Each number is 200 + 40 x the weight over its row's rms, rounded and kept within 0 to 999. Layers, rows and columns count from 0. The size before them is the row's rms in percent of the matrix's.

# layer 12 attention query, 256x256, rms 0.0556, rows 61-74, columns 0-255
154,214,192,131,140,141,196,211,227,223,188,162,278,115,205,233,189,188,185,256,197,224,196,214,204,189,222,212,192,230,213,204,268,184,209,118,159,283,248,166,182,172,251,269,234,162,204,122,248,175,183,163,182,164,178,251,229,157,220,205,238,165,163,242,184,218,174,200,148,222,255,245,239,181,147,204,246,286,231,194,157,257,234,233,163,217,195,191,204,197,201,212,223,185,223,226,218,145,127,178,135,216,232,170,254,222,229,122,195,187,172,208,173,150,230,143,198,157,264,244,217,258,271,168,141,179,192,191,195,264,192,264,204,227,184,201,156,234,189,264,192,217,159,182,153,199,133,260,187,219,240,260,195,138,238,201,149,254,217,187,259,246,147,162,217,139,232,239,243,206,156,250,217,159,217,215,203,149,294,239,200,186,278,172,161,172,169,200,225,204,160,201,239,206,178,287,230,218,240,180,213,169,196,211,251,182,158,174,176,170,184,215,84,236,167,149,233,245,209,252,160,192,241,226,123,229,188,199,196,272,181,250,127,197,151,160,231,91,155,184,214,173,146,112,127,195,167,239,246,217,136,202,150,216,265,262,187
143,160,287,245,247,157,233,197,209,290,224,184,212,148,217,194,193,182,135,244,181,192,245,162,166,119,110,194,290,202,228,152,202,147,235,120,189,136,266,223,147,189,151,208,188,171,169,239,162,194,172,247,169,208,215,175,200,268,173,181,166,230,228,210,204,253,181,194,198,184,232,207,244,259,160,223,98,274,271,157,226,220,210,184,178,149,175,238,215,221,200,166,168,148,191,235,178,252,231,184,191,246,207,178,197,203,149,189,229,205,235,210,194,170,205,129,222,228,219,224,127,202,195,223,275,230,174,136,181,189,119,213,161,189,177,164,195,234,228,207,227,166,152,253,130,182,201,181,149,194,263,153,231,207,195,188,140,171,252,264,204,165,155,266,176,190,234,88,185,251,236,241,113,187,196,176,199,157,260,124,185,250,147,160,188,137,139,159,245,202,121,218,199,235,201,214,213,216,189,197,218,201,236,240,210,217,166,189,114,258,244,168,178,128,167,263,211,203,180,191,151,222,245,158,239,181,146,195,255,214,201,188,204,245,256,228,185,193,212,184,251,178,173,315,178,198,187,117,302,179,186,190,178,157,224,196,259
152,137,244,181,216,228,210,189,262,222,199,211,192,217,195,273,237,187,213,169,163,277,123,219,183,251,160,266,202,182,194,157,282,171,176,190,245,190,166,201,194,173,192,210,232,142,218,168,244,239,221,210,154,215,205,239,116,223,256,216,239,234,175,190,176,151,156,188,266,210,162,139,234,310,194,246,154,240,207,195,222,211,186,134,159,202,225,185,264,170,94,272,240,209,267,222,218,249,224,220,122,233,157,211,262,169,232,200,203,180,246,204,191,260,180,282,177,178,162,171,186,186,176,239,262,270,186,219,156,274,180,272,214,195,247,279,210,231,250,185,220,220,176,186,268,237,247,181,117,148,252,184,166,182,178,193,206,206,261,275,230,176,194,186,160,178,196,224,189,151,176,189,182,237,170,201,201,231,233,269,237,208,177,238,268,183,199,240,229,190,139,199,226,219,252,238,147,220,144,223,279,189,153,165,187,267,168,180,219,216,236,154,254,105,220,247,203,160,149,153,202,194,167,198,245,200,314,309,215,249,245,192,233,202,232,165,198,187,297,190,243,192,235,175,236,217,185,223,203,173,225,170,151,225,149,259,203
059,269,260,159,247,252,226,227,274,211,216,240,201,160,250,246,219,180,248,241,245,181,221,201,180,129,155,137,185,262,252,221,244,169,193,202,173,184,221,221,143,183,260,180,260,229,308,183,206,199,169,120,298,186,203,226,187,205,203,174,256,166,184,229,207,153,80,235,193,245,205,177,253,208,166,145,194,193,187,212,163,218,166,245,229,194,186,218,157,157,237,228,267,152,205,296,260,186,184,244,213,181,161,181,126,191,202,254,256,181,194,153,198,142,226,171,243,234,153,191,173,245,229,241,224,266,209,241,278,249,156,140,185,247,187,224,228,155,219,195,235,159,229,177,271,170,217,174,179,230,253,221,186,164,209,149,231,213,234,181,228,212,216,143,175,153,127,213,208,191,189,165,187,200,216,204,200,222,217,162,221,209,131,251,224,193,238,197,173,173,217,180,144,157,209,199,300,160,271,202,251,233,167,183,253,193,176,223,248,210,277,208,299,283,214,228,172,188,228,194,164,182,211,227,229,165,126,170,241,284,131,213,131,206,225,214,255,183,221,228,209,264,250,165,182,243,295,155,208,204,149,173,131,146,220,181,237
055,174,151,272,116,241,174,149,201,176,158,232,221,198,203,220,198,220,229,117,249,87,113,223,189,170,192,216,196,217,213,180,241,250,232,199,171,209,227,177,278,196,247,218,142,156,144,121,219,201,193,223,242,185,219,228,207,213,197,222,204,158,180,169,157,299,157,234,190,192,188,240,239,181,197,194,199,176,253,219,161,227,200,143,209,170,179,260,260,199,297,207,181,183,248,255,205,203,238,200,206,165,185,209,233,178,182,224,181,83,254,271,205,146,199,207,258,242,200,208,134,106,186,226,202,167,230,230,193,207,256,191,210,209,185,153,125,256,144,253,275,166,207,209,178,147,173,214,217,217,252,274,247,206,203,173,228,214,155,188,183,171,185,206,246,162,250,236,182,175,114,176,206,201,160,97,184,136,211,161,233,260,174,143,238,189,239,213,291,146,222,213,295,194,190,172,248,187,255,219,175,223,187,115,207,190,254,235,239,170,285,185,213,174,247,157,151,178,139,146,189,259,193,200,221,271,204,184,265,281,227,173,161,209,164,170,233,225,188,263,195,212,161,176,197,259,232,170,229,192,149,183,224,194,242,264,205
055,155,149,198,224,202,177,167,179,174,181,135,171,176,165,204,179,148,161,229,229,184,242,252,228,255,215,239,201,193,255,207,200,231,189,298,244,229,168,130,177,152,224,263,129,142,240,168,166,164,212,215,184,210,251,146,228,215,245,108,157,183,159,180,160,244,283,170,184,188,160,126,199,179,219,146,182,221,222,158,227,232,298,174,205,199,252,249,251,266,250,255,175,214,234,159,206,157,184,143,171,192,210,208,219,215,187,171,210,171,220,254,251,247,235,220,194,169,166,246,222,259,248,176,146,171,181,184,192,175,286,184,196,200,211,220,177,219,183,267,262,152,94,218,199,178,296,218,181,183,172,217,217,252,200,257,256,238,240,197,167,177,239,235,194,163,232,247,251,187,229,190,152,125,214,152,160,69,273,171,163,187,278,145,196,118,181,208,240,116,216,255,182,211,155,204,184,200,293,223,194,241,222,220,221,180,229,191,164,209,128,240,187,234,120,182,216,250,125,234,226,233,168,162,200,240,230,230,185,209,205,172,142,150,208,184,156,182,246,227,248,185,162,261,248,171,188,246,154,150,207,234,220,190,154,174,218
054,246,232,185,297,234,301,192,174,214,231,261,243,228,203,188,215,252,223,190,200,200,235,136,199,176,255,213,193,175,212,252,158,256,146,128,155,217,193,299,174,222,245,122,180,204,212,254,201,286,193,158,238,229,186,267,269,210,243,163,208,188,298,255,276,176,117,153,173,182,231,223,222,191,191,203,159,181,208,222,197,181,204,271,248,193,203,196,232,231,150,203,192,197,170,243,199,197,181,211,169,190,249,196,164,151,222,235,197,231,188,189,238,178,167,183,167,210,222,147,263,238,213,129,181,156,229,117,240,172,183,250,217,196,214,204,285,125,160,141,162,179,315,224,219,216,195,245,191,172,141,146,243,179,222,216,181,123,260,226,163,214,199,191,188,139,163,260,215,176,237,196,160,196,159,225,247,234,140,203,168,120,223,215,151,230,198,189,116,239,59,198,200,200,165,131,193,180,162,180,229,177,222,184,276,191,214,199,239,193,228,159,220,208,155,201,209,159,146,250,196,207,161,281,167,202,179,178,194,212,173,210,196,225,254,226,157,195,248,276,136,173,247,185,187,255,174,250,197,213,239,196,171,275,220,159,133
056,231,151,241,172,174,166,192,252,239,195,137,154,133,213,160,182,137,170,176,203,171,192,229,180,214,167,229,218,221,231,128,190,214,237,185,243,207,173,175,214,240,259,221,108,213,193,197,255,163,194,221,234,286,157,143,199,257,197,145,126,174,254,151,271,222,259,260,252,258,181,183,172,173,174,162,200,213,144,146,223,242,255,187,215,242,158,219,263,229,257,183,194,215,140,148,129,175,218,211,261,221,208,179,158,244,211,154,189,231,142,178,198,220,236,207,201,230,217,201,133,213,217,178,151,231,180,174,75,254,241,246,257,152,295,231,168,216,219,286,220,297,174,180,252,264,202,241,224,190,215,218,198,256,165,160,243,197,203,199,165,220,230,302,206,214,201,168,224,142,210,149,239,193,237,145,113,176,227,180,219,269,193,218,188,155,235,265,184,153,279,250,139,223,227,212,168,233,219,185,219,196,259,194,177,189,264,212,169,141,161,218,208,198,234,203,191,228,275,228,237,198,189,159,164,201,245,240,237,201,260,160,191,149,148,140,142,212,195,152,261,285,225,151,199,238,259,254,194,165,218,214,214,159,244,193,182
051,205,188,212,185,242,180,179,250,184,235,203,205,199,212,189,188,227,246,166,211,165,142,150,169,209,140,225,213,184,185,177,208,180,260,234,263,227,246,227,249,180,168,229,174,208,220,174,223,234,154,214,192,234,211,256,197,177,231,160,173,180,147,225,144,199,221,271,249,197,198,185,187,137,148,102,70,189,238,243,212,151,215,159,203,148,177,193,163,210,288,180,161,207,234,204,167,229,196,179,222,97,191,181,168,165,261,249,191,173,97,210,185,144,205,196,225,148,114,200,129,162,189,270,237,199,182,197,259,236,186,135,200,231,261,169,201,239,190,219,183,170,189,211,237,265,206,202,143,228,185,200,201,175,158,197,134,149,213,182,188,208,244,166,179,177,215,172,178,86,231,196,155,150,214,162,119,125,226,182,115,244,186,250,191,281,214,184,235,174,206,202,217,205,128,190,192,116,189,163,306,208,274,195,215,134,165,197,111,126,185,196,233,220,140,175,210,193,237,220,255,199,267,199,159,239,179,261,266,203,189,216,144,209,192,241,227,216,224,209,242,226,212,192,195,164,198,266,183,243,135,173,115,94,190,228,257
055,231,152,227,129,246,165,163,288,258,193,184,195,150,167,151,184,169,182,255,183,128,160,196,201,161,223,134,192,243,243,203,245,194,291,193,220,159,325,213,206,130,235,184,179,139,182,215,238,216,169,200,214,299,212,223,205,179,138,197,191,138,205,217,123,245,152,261,265,250,170,112,242,167,239,190,184,164,160,118,218,173,227,235,264,131,183,293,139,220,228,270,174,206,222,207,202,192,207,202,212,258,258,181,248,247,332,234,232,181,203,186,194,193,186,185,208,166,182,183,220,222,168,222,184,212,182,155,173,204,179,175,230,220,172,144,172,175,238,115,222,209,163,226,184,181,239,202,264,132,263,229,216,181,170,217,186,186,191,175,138,144,225,205,170,183,190,145,158,208,205,150,207,227,290,211,131,140,204,247,144,216,211,147,223,215,189,174,231,139,225,243,205,194,235,159,164,218,193,173,263,217,174,206,245,228,201,158,175,206,154,179,263,221,193,143,207,208,197,185,191,192,213,136,258,173,149,223,233,262,177,298,192,186,205,205,150,207,258,199,188,192,126,192,288,214,269,152,232,154,151,227,206,168,169,234,242
057,205,195,150,148,245,260,234,205,189,185,224,216,160,247,173,188,271,217,113,186,245,202,192,160,205,188,192,254,204,196,173,169,254,213,180,218,151,141,211,208,264,184,180,230,150,187,210,221,246,183,259,175,315,272,239,171,264,169,191,263,214,268,238,183,102,165,202,197,179,212,199,214,189,176,178,158,200,217,240,151,236,226,203,234,207,201,144,241,189,239,159,289,243,262,246,162,155,221,182,259,238,222,117,153,138,278,179,156,250,244,238,160,215,211,107,158,209,200,197,164,184,158,227,252,154,203,202,177,211,137,94,257,219,249,223,125,191,187,206,177,241,297,165,238,138,159,197,214,164,272,187,231,177,277,195,179,183,177,189,157,201,157,184,206,207,225,220,201,185,214,224,244,246,194,192,191,214,147,199,275,192,160,222,245,306,205,172,262,226,176,247,184,266,195,234,165,179,196,204,248,279,171,178,195,230,242,252,193,194,174,127,214,223,208,223,238,187,262,237,233,164,280,236,219,208,218,219,166,237,181,233,164,255,160,192,279,220,121,221,241,221,216,187,215,140,128,272,219,228,155,223,182,132,207,182,179
055,219,134,187,242,188,236,220,96,195,266,137,199,180,194,230,198,108,219,204,298,165,186,237,225,257,215,208,149,220,176,187,166,211,241,209,212,283,143,134,240,146,179,167,128,196,248,278,165,216,180,211,207,149,210,184,234,109,228,137,190,267,174,260,213,236,178,237,208,206,204,169,128,157,225,150,175,254,200,256,170,220,248,221,163,269,224,212,155,242,214,156,213,196,203,215,120,195,194,269,181,111,142,228,202,189,187,236,193,200,195,186,245,173,243,153,237,217,198,192,209,231,238,188,209,208,199,267,262,180,269,188,255,162,237,238,153,235,238,250,185,233,176,257,209,215,156,242,134,231,189,210,190,248,172,180,179,189,252,194,189,187,138,224,183,178,193,148,205,195,177,186,150,157,227,146,154,207,215,173,202,255,238,175,155,171,170,207,199,233,181,241,172,98,99,218,177,202,210,292,247,112,236,219,174,141,203,221,188,274,192,167,232,253,164,184,203,247,139,239,240,161,181,161,200,219,89,197,297,227,247,158,168,175,199,170,267,151,154,161,220,223,210,177,226,249,227,188,249,130,233,204,193,212,215,204,152
056,272,218,207,311,235,236,150,148,180,232,125,206,180,208,170,170,193,207,199,178,145,136,232,188,191,238,248,216,194,206,286,216,165,206,152,238,232,205,236,265,227,137,162,133,220,218,219,190,218,175,231,224,257,217,220,182,209,246,233,203,179,184,177,184,240,124,168,199,218,225,274,198,177,180,164,233,198,200,241,179,148,194,175,243,147,216,189,268,211,224,155,234,237,249,298,105,212,220,208,251,208,230,226,192,213,186,235,133,249,145,205,200,163,174,180,232,207,254,212,234,176,126,225,199,120,160,154,233,265,192,238,173,211,137,190,187,193,194,205,138,231,237,208,151,167,135,194,231,194,293,137,190,143,202,181,168,150,212,227,230,233,184,141,195,172,169,205,155,216,255,151,186,200,143,221,225,271,141,226,180,200,179,212,226,225,208,126,146,167,118,225,277,241,115,168,138,166,202,185,207,156,231,222,214,238,182,240,234,239,209,140,241,170,187,146,159,230,115,158,169,140,201,256,206,185,106,185,94,168,187,202,152,254,193,236,207,223,114,184,173,200,240,115,237,253,208,236,262,192,219,231,157,183,237,222,157
061,173,170,286,241,215,220,120,234,162,270,152,192,221,139,196,233,99,162,224,218,202,111,205,287,249,193,209,241,185,197,196,175,216,177,238,183,224,165,186,242,302,135,214,174,183,260,196,208,199,221,287,171,201,199,251,269,138,154,201,171,215,254,212,177,185,178,275,179,222,156,167,174,200,260,152,144,169,188,200,225,228,168,201,142,175,230,183,193,221,217,246,124,221,173,197,157,224,172,183,229,216,165,287,209,181,178,195,233,178,211,174,216,162,240,175,211,233,233,184,143,201,226,214,246,264,163,221,76,135,260,216,179,130,231,131,179,189,150,207,200,185,186,245,145,166,221,160,241,226,148,206,191,233,202,129,230,213,182,213,216,118,224,177,239,210,125,198,161,219,137,155,130,185,256,166,192,223,247,186,217,285,174,162,171,203,180,252,196,142,234,236,131,196,200,173,182,252,185,225,158,215,259,179,154,197,268,131,187,191,190,222,202,223,207,161,279,191,111,133,172,194,242,152,149,200,169,210,267,163,214,165,215,141,206,167,204,203,172,201,175,194,163,151,186,183,213,150,209,162,274,183,91,274,204,187,177
# layer 12 attention key, 256x256, rms 0.0547, rows 61-73, columns 0-255
150,187,230,217,88,155,216,206,148,145,184,232,176,148,118,151,184,220,115,229,198,154,173,181,221,203,214,159,210,175,124,188,177,117,235,168,203,185,202,235,163,195,232,185,218,205,252,236,276,261,192,212,174,239,158,226,177,195,169,201,240,235,172,232,128,159,175,260,218,220,226,168,207,216,160,255,181,266,144,204,154,122,220,228,190,175,215,187,142,234,199,122,202,146,204,205,218,181,167,203,153,192,237,152,203,206,187,144,158,214,179,186,268,290,158,88,210,192,161,212,199,184,273,184,194,177,147,219,200,206,231,233,215,220,167,199,204,245,192,233,172,162,108,217,204,236,187,283,226,232,222,192,193,223,249,211,139,191,224,157,237,243,144,214,202,141,196,204,262,201,190,177,183,300,170,220,147,134,189,305,196,263,229,249,162,157,188,152,200,230,187,146,222,197,263,323,178,165,207,166,209,253,134,158,206,274,184,194,239,196,172,154,270,166,98,286,181,83,218,221,240,234,187,233,193,215,191,166,225,239,204,172,161,156,148,185,194,153,229,173,169,225,199,214,191,203,181,222,185,192,245,184,197,205,146,207,129
145,208,241,300,203,177,217,226,209,152,210,217,206,186,215,185,216,288,165,188,201,209,260,158,170,108,160,163,222,222,215,240,275,159,202,214,204,174,203,218,251,167,266,187,155,195,273,230,165,245,223,222,228,164,193,186,194,179,202,158,165,222,212,133,199,150,135,277,193,172,157,203,238,174,182,226,220,137,272,145,256,185,200,237,254,208,237,265,261,182,162,211,164,215,240,156,217,197,201,275,193,260,215,134,237,132,195,131,164,188,154,200,216,154,148,247,161,197,211,223,203,197,251,159,242,186,175,186,180,136,177,187,241,230,223,97,230,210,154,211,175,207,168,300,287,208,232,118,193,196,258,124,180,234,236,157,166,186,201,252,174,186,186,219,104,157,173,154,172,186,231,193,212,191,211,224,227,192,218,155,237,224,170,113,205,134,157,151,290,215,218,229,229,155,115,236,233,243,173,193,217,183,244,215,201,217,185,209,223,221,319,100,190,210,161,248,168,160,153,181,127,226,259,194,210,244,221,163,267,204,134,174,166,250,210,165,157,197,195,227,215,198,205,240,253,243,161,227,268,207,204,169,149,131,215,179,203
149,257,180,230,204,198,197,307,199,245,222,232,245,165,204,187,199,197,175,179,228,240,243,266,129,207,221,207,184,130,206,151,246,203,260,284,216,186,207,143,294,214,199,232,146,224,212,240,215,134,236,221,188,233,146,242,171,238,206,283,227,157,254,219,185,185,136,276,206,203,224,222,198,208,189,217,239,228,236,185,228,200,173,243,266,210,121,241,217,195,201,280,194,255,245,245,225,228,277,227,198,160,227,227,214,196,301,241,297,182,209,199,235,226,208,174,198,215,126,241,199,214,190,215,201,172,131,148,155,246,189,192,162,192,196,200,272,147,140,214,167,172,151,128,217,240,154,149,230,198,212,192,182,156,185,168,172,229,140,223,211,164,236,228,206,182,191,133,103,148,126,169,243,239,239,179,263,132,234,262,250,238,136,184,256,157,208,195,229,189,239,174,159,215,247,138,181,253,145,189,189,221,164,163,270,231,215,178,196,192,138,162,213,171,236,155,207,254,200,189,126,247,127,237,180,183,282,174,167,195,224,230,188,191,200,200,225,128,155,255,228,216,168,162,225,259,227,177,192,147,230,147,153,172,264,221,131
056,116,135,192,229,266,224,183,157,182,211,185,219,215,201,217,212,188,211,243,180,284,164,185,218,195,244,248,198,181,163,175,245,221,200,198,173,166,157,202,161,217,122,198,189,215,208,209,232,193,143,262,162,144,251,177,186,191,207,207,121,258,172,200,178,213,216,208,232,157,206,265,160,217,172,246,189,279,176,255,183,162,216,153,186,146,209,136,157,271,166,191,193,234,203,127,138,200,215,192,215,165,77,302,207,243,199,165,191,237,193,253,212,205,196,195,169,197,232,177,150,136,250,114,193,248,207,240,191,209,220,172,183,197,260,162,209,166,202,240,179,227,175,230,184,237,212,254,221,149,172,213,217,200,287,185,186,127,192,175,182,204,174,171,189,262,221,201,202,231,226,191,193,140,233,247,201,193,195,155,180,245,231,177,137,180,215,225,174,247,170,233,261,184,157,229,109,159,141,249,271,190,282,217,175,256,211,203,166,218,204,252,186,110,228,151,148,211,167,230,302,233,179,214,155,197,180,202,196,160,267,155,282,128,163,100,183,126,172,166,179,204,245,195,164,209,97,246,133,174,222,223,310,165,209,232,150
054,202,181,212,202,142,191,236,186,201,198,198,151,289,216,217,179,146,194,206,222,257,321,209,244,213,206,118,175,169,209,198,178,278,179,234,120,220,180,213,250,231,208,226,181,231,182,157,231,192,170,248,157,232,252,225,213,189,238,207,165,155,102,249,138,161,180,209,175,198,188,187,166,177,190,238,232,227,210,205,220,229,117,189,222,219,205,256,201,199,164,181,149,197,142,197,252,234,237,284,217,201,168,248,177,254,235,290,158,268,277,196,248,225,208,185,178,185,212,162,245,238,200,332,240,151,115,219,145,154,242,223,194,181,143,253,257,300,193,187,170,154,246,232,195,273,213,220,138,156,176,208,184,165,196,304,151,212,227,246,246,232,230,261,206,206,152,189,230,213,172,190,220,246,299,226,192,199,186,252,203,140,280,218,154,252,245,187,178,270,185,188,229,217,169,207,209,159,233,199,247,177,171,268,220,162,168,203,183,197,255,181,268,222,125,245,197,253,228,172,212,160,226,171,248,184,167,241,257,235,165,231,242,173,226,193,243,209,244,241,187,210,138,239,204,145,228,199,240,203,244,173,193,254,215,170,274
050,211,246,182,176,156,227,238,193,225,155,203,199,230,155,95,216,172,178,122,204,149,161,160,174,165,252,160,241,218,208,189,164,166,192,151,223,224,186,199,229,273,183,153,263,188,244,258,249,236,203,204,196,213,131,233,123,209,166,268,197,214,242,242,259,222,244,253,195,266,187,218,211,184,238,194,235,172,215,183,143,216,92,164,234,181,167,229,274,227,196,196,161,147,255,237,190,196,153,170,207,204,203,162,217,150,182,238,192,250,190,140,246,207,237,233,165,189,213,162,265,186,170,144,191,180,204,147,224,160,216,185,217,156,162,235,191,232,188,191,237,129,233,144,198,162,187,124,199,281,159,177,177,218,130,89,179,170,174,232,191,190,192,246,182,195,259,146,189,186,157,248,178,205,171,238,221,332,152,234,253,269,173,220,280,197,172,211,136,219,154,206,242,208,230,243,209,237,252,151,196,234,203,186,203,162,179,180,194,193,191,151,146,287,219,180,231,170,160,241,155,215,127,150,226,173,232,175,232,211,131,166,269,307,211,165,159,203,214,237,172,216,189,234,243,223,250,192,300,252,170,145,179,195,130,267,171
051,229,140,278,170,151,141,135,247,182,196,204,205,205,236,186,203,198,206,150,159,263,186,250,255,205,150,153,195,217,171,233,288,224,165,246,188,224,167,174,150,196,189,208,152,181,139,219,202,158,146,211,119,255,193,136,190,165,197,165,213,169,174,228,100,228,224,226,174,197,192,189,155,173,225,114,179,157,196,185,187,233,217,149,271,157,205,156,180,224,248,242,238,118,217,180,171,220,199,197,196,259,175,211,223,214,166,223,234,115,218,181,178,220,209,189,251,240,221,233,203,164,202,237,162,152,170,242,176,150,281,192,240,223,185,197,173,226,280,248,197,187,253,162,185,214,134,120,223,207,204,251,184,220,244,219,124,161,175,221,250,199,185,128,161,206,180,147,172,138,223,221,180,115,131,260,239,158,186,130,200,202,182,158,168,162,221,216,267,249,262,177,228,235,288,177,263,193,170,220,190,200,190,76,95,263,181,212,137,257,170,235,173,167,212,192,218,176,172,175,234,199,239,285,208,171,195,130,240,238,219,220,158,145,149,174,181,291,159,170,201,213,210,222,143,148,233,198,204,187,204,202,218,275,248,151,210
059,202,245,264,248,268,257,261,178,213,170,148,189,174,112,219,296,206,178,164,225,115,174,202,230,235,284,191,139,191,247,197,215,209,205,118,152,95,207,178,135,179,173,166,183,137,223,187,207,184,219,244,119,122,221,217,229,148,193,165,194,141,244,215,226,253,124,103,205,166,227,246,214,226,257,184,209,236,165,259,237,143,247,232,247,204,195,237,197,269,184,208,215,222,215,255,258,154,180,217,214,187,280,190,207,205,201,206,144,228,177,203,256,221,191,207,158,178,188,216,244,237,178,165,277,192,271,249,215,170,146,230,180,175,128,151,194,161,149,204,284,186,118,187,225,136,184,208,213,229,182,205,221,231,182,255,245,201,161,246,225,206,187,244,199,231,246,223,167,240,197,206,212,249,154,204,220,183,246,235,200,154,211,231,224,231,180,197,177,223,184,227,185,182,186,246,166,180,274,258,138,173,260,193,210,174,201,221,252,195,159,254,157,171,204,141,164,189,147,276,173,264,175,206,183,204,186,175,148,229,241,180,193,224,153,216,300,195,215,172,183,105,188,268,113,244,145,209,208,271,227,196,200,197,188,205,113
055,208,230,146,204,141,266,212,225,261,193,143,172,229,280,196,175,242,189,193,171,192,263,224,149,171,234,108,315,239,173,187,157,245,273,173,232,131,210,164,220,190,174,127,132,194,184,200,209,134,140,162,236,277,169,250,152,194,215,186,231,260,213,257,195,215,198,237,186,219,244,199,149,225,188,150,255,176,201,223,112,233,225,223,233,193,178,129,189,180,131,190,198,168,246,264,291,152,187,268,163,211,173,215,248,190,219,248,177,171,163,235,221,171,181,190,145,238,160,238,297,219,197,124,158,158,164,209,230,187,231,232,155,174,158,247,154,133,215,152,145,216,204,172,184,147,204,160,212,224,181,185,170,152,192,228,187,215,212,176,195,141,184,225,182,141,216,233,200,153,151,142,224,211,127,214,302,265,146,250,196,224,160,100,219,197,187,197,180,224,230,261,231,227,279,154,274,175,155,212,259,197,142,163,202,228,218,251,266,266,199,123,149,225,212,244,211,162,173,223,192,232,256,112,183,202,195,235,211,231,163,194,146,190,191,173,184,222,209,201,216,150,211,227,173,217,210,203,191,136,186,156,218,194,202,210,136
057,237,178,289,274,218,222,249,144,110,201,322,269,252,142,144,202,195,143,170,214,243,217,157,217,248,172,168,142,233,208,209,172,177,240,194,198,220,156,142,207,186,249,209,225,227,203,211,200,203,197,172,175,141,183,170,160,178,228,234,201,245,235,133,188,217,267,185,135,202,227,203,202,177,164,143,191,187,115,223,154,250,152,86,201,151,194,176,153,174,268,172,204,185,94,95,227,198,146,218,222,164,200,271,177,230,181,180,199,83,162,158,171,160,166,152,178,223,205,228,164,240,173,245,171,166,208,163,187,200,226,251,269,186,232,210,216,175,124,263,195,169,266,184,262,228,229,117,206,254,200,128,218,188,170,207,207,224,190,161,208,184,192,221,191,227,193,266,218,163,221,227,191,204,182,220,253,185,165,100,221,186,182,214,221,160,230,338,166,120,181,173,184,118,190,223,203,231,191,276,134,209,260,254,193,177,213,164,218,223,168,213,127,147,192,204,222,149,172,183,188,197,172,200,219,195,274,185,228,192,194,207,213,142,213,226,249,231,175,225,167,189,213,203,216,228,155,217,220,202,238,207,139,198,167,200,140
057,203,183,160,212,195,130,172,250,222,180,181,159,199,219,218,273,231,187,251,225,212,233,190,235,175,141,116,233,141,211,322,213,232,182,233,216,167,223,217,232,213,198,210,228,179,99,207,205,181,186,207,242,225,191,159,210,114,236,184,237,197,84,282,218,234,227,172,177,171,190,208,168,253,184,183,196,234,139,138,175,238,188,252,189,224,192,200,206,243,164,199,150,178,211,201,305,317,203,198,147,162,159,223,150,214,153,173,203,257,181,254,163,166,186,160,188,207,219,175,300,206,153,158,208,202,175,192,217,237,279,213,251,141,157,191,161,218,224,50,195,113,181,191,216,129,159,203,168,155,127,157,156,165,102,198,205,196,153,236,203,156,248,293,154,181,162,210,199,178,142,213,134,219,223,242,230,163,202,195,182,180,175,227,103,245,193,157,171,189,161,216,244,235,203,204,274,218,229,217,199,196,179,159,202,167,135,197,195,213,271,216,232,206,199,232,195,209,203,263,223,148,121,198,209,244,194,200,174,195,128,160,175,175,220,187,115,202,257,179,171,157,174,207,209,214,171,191,157,163,236,211,174,226,253,208,227
057,162,336,208,253,151,245,166,202,240,197,157,243,173,241,205,236,215,247,170,172,167,206,145,245,162,229,225,184,140,271,192,197,229,295,269,180,203,200,186,201,232,275,134,199,268,278,234,149,218,233,186,149,271,236,217,221,237,180,268,210,159,135,197,211,194,201,168,194,237,190,247,263,183,200,199,171,182,156,218,314,157,206,241,211,187,210,221,251,170,216,191,157,257,168,174,305,206,128,196,224,179,289,198,251,277,228,146,168,161,186,191,285,172,162,202,238,190,196,231,162,218,232,212,194,135,233,82,245,214,135,202,131,259,218,145,188,176,202,203,240,236,201,190,230,187,207,134,213,162,227,246,191,232,189,181,164,326,244,173,190,202,208,204,229,190,192,199,246,207,254,219,200,212,245,270,115,238,166,211,234,195,178,212,235,257,189,253,230,195,166,198,206,247,195,198,160,164,189,147,184,170,189,155,229,279,256,233,145,155,224,208,238,244,189,163,241,198,254,147,207,240,214,241,202,135,196,208,260,209,188,252,248,172,203,266,207,194,167,221,199,148,166,256,238,167,202,203,206,223,140,171,147,204,171,200,191
057,178,235,186,180,126,168,168,169,159,276,137,249,215,132,166,192,180,193,180,188,253,271,171,205,121,223,180,177,154,205,182,156,192,207,190,203,221,136,229,209,233,181,225,208,218,137,243,160,175,191,218,194,246,207,205,217,236,211,219,128,183,174,173,207,168,247,167,205,238,174,200,236,231,216,216,189,117,211,169,244,217,222,172,178,200,227,177,261,189,213,262,212,194,167,159,207,247,123,252,218,181,93,248,182,198,176,194,202,148,226,251,222,206,182,250,181,152,219,249,115,234,201,252,135,57,311,160,169,160,186,184,165,165,219,150,187,262,280,115,216,153,277,173,197,251,158,216,180,203,162,177,234,195,230,233,187,244,120,185,202,168,117,242,243,155,202,215,170,149,174,206,143,145,201,219,268,227,221,321,168,161,170,284,171,191,176,180,242,220,207,88,172,194,245,171,180,210,171,188,205,143,232,160,193,155,241,245,207,244,164,181,201,178,197,225,166,168,193,246,203,199,208,166,217,187,207,204,247,159,147,164,239,116,257,217,149,234,239,114,237,194,252,222,176,162,174,181,189,176,139,174,186,238,198,183,262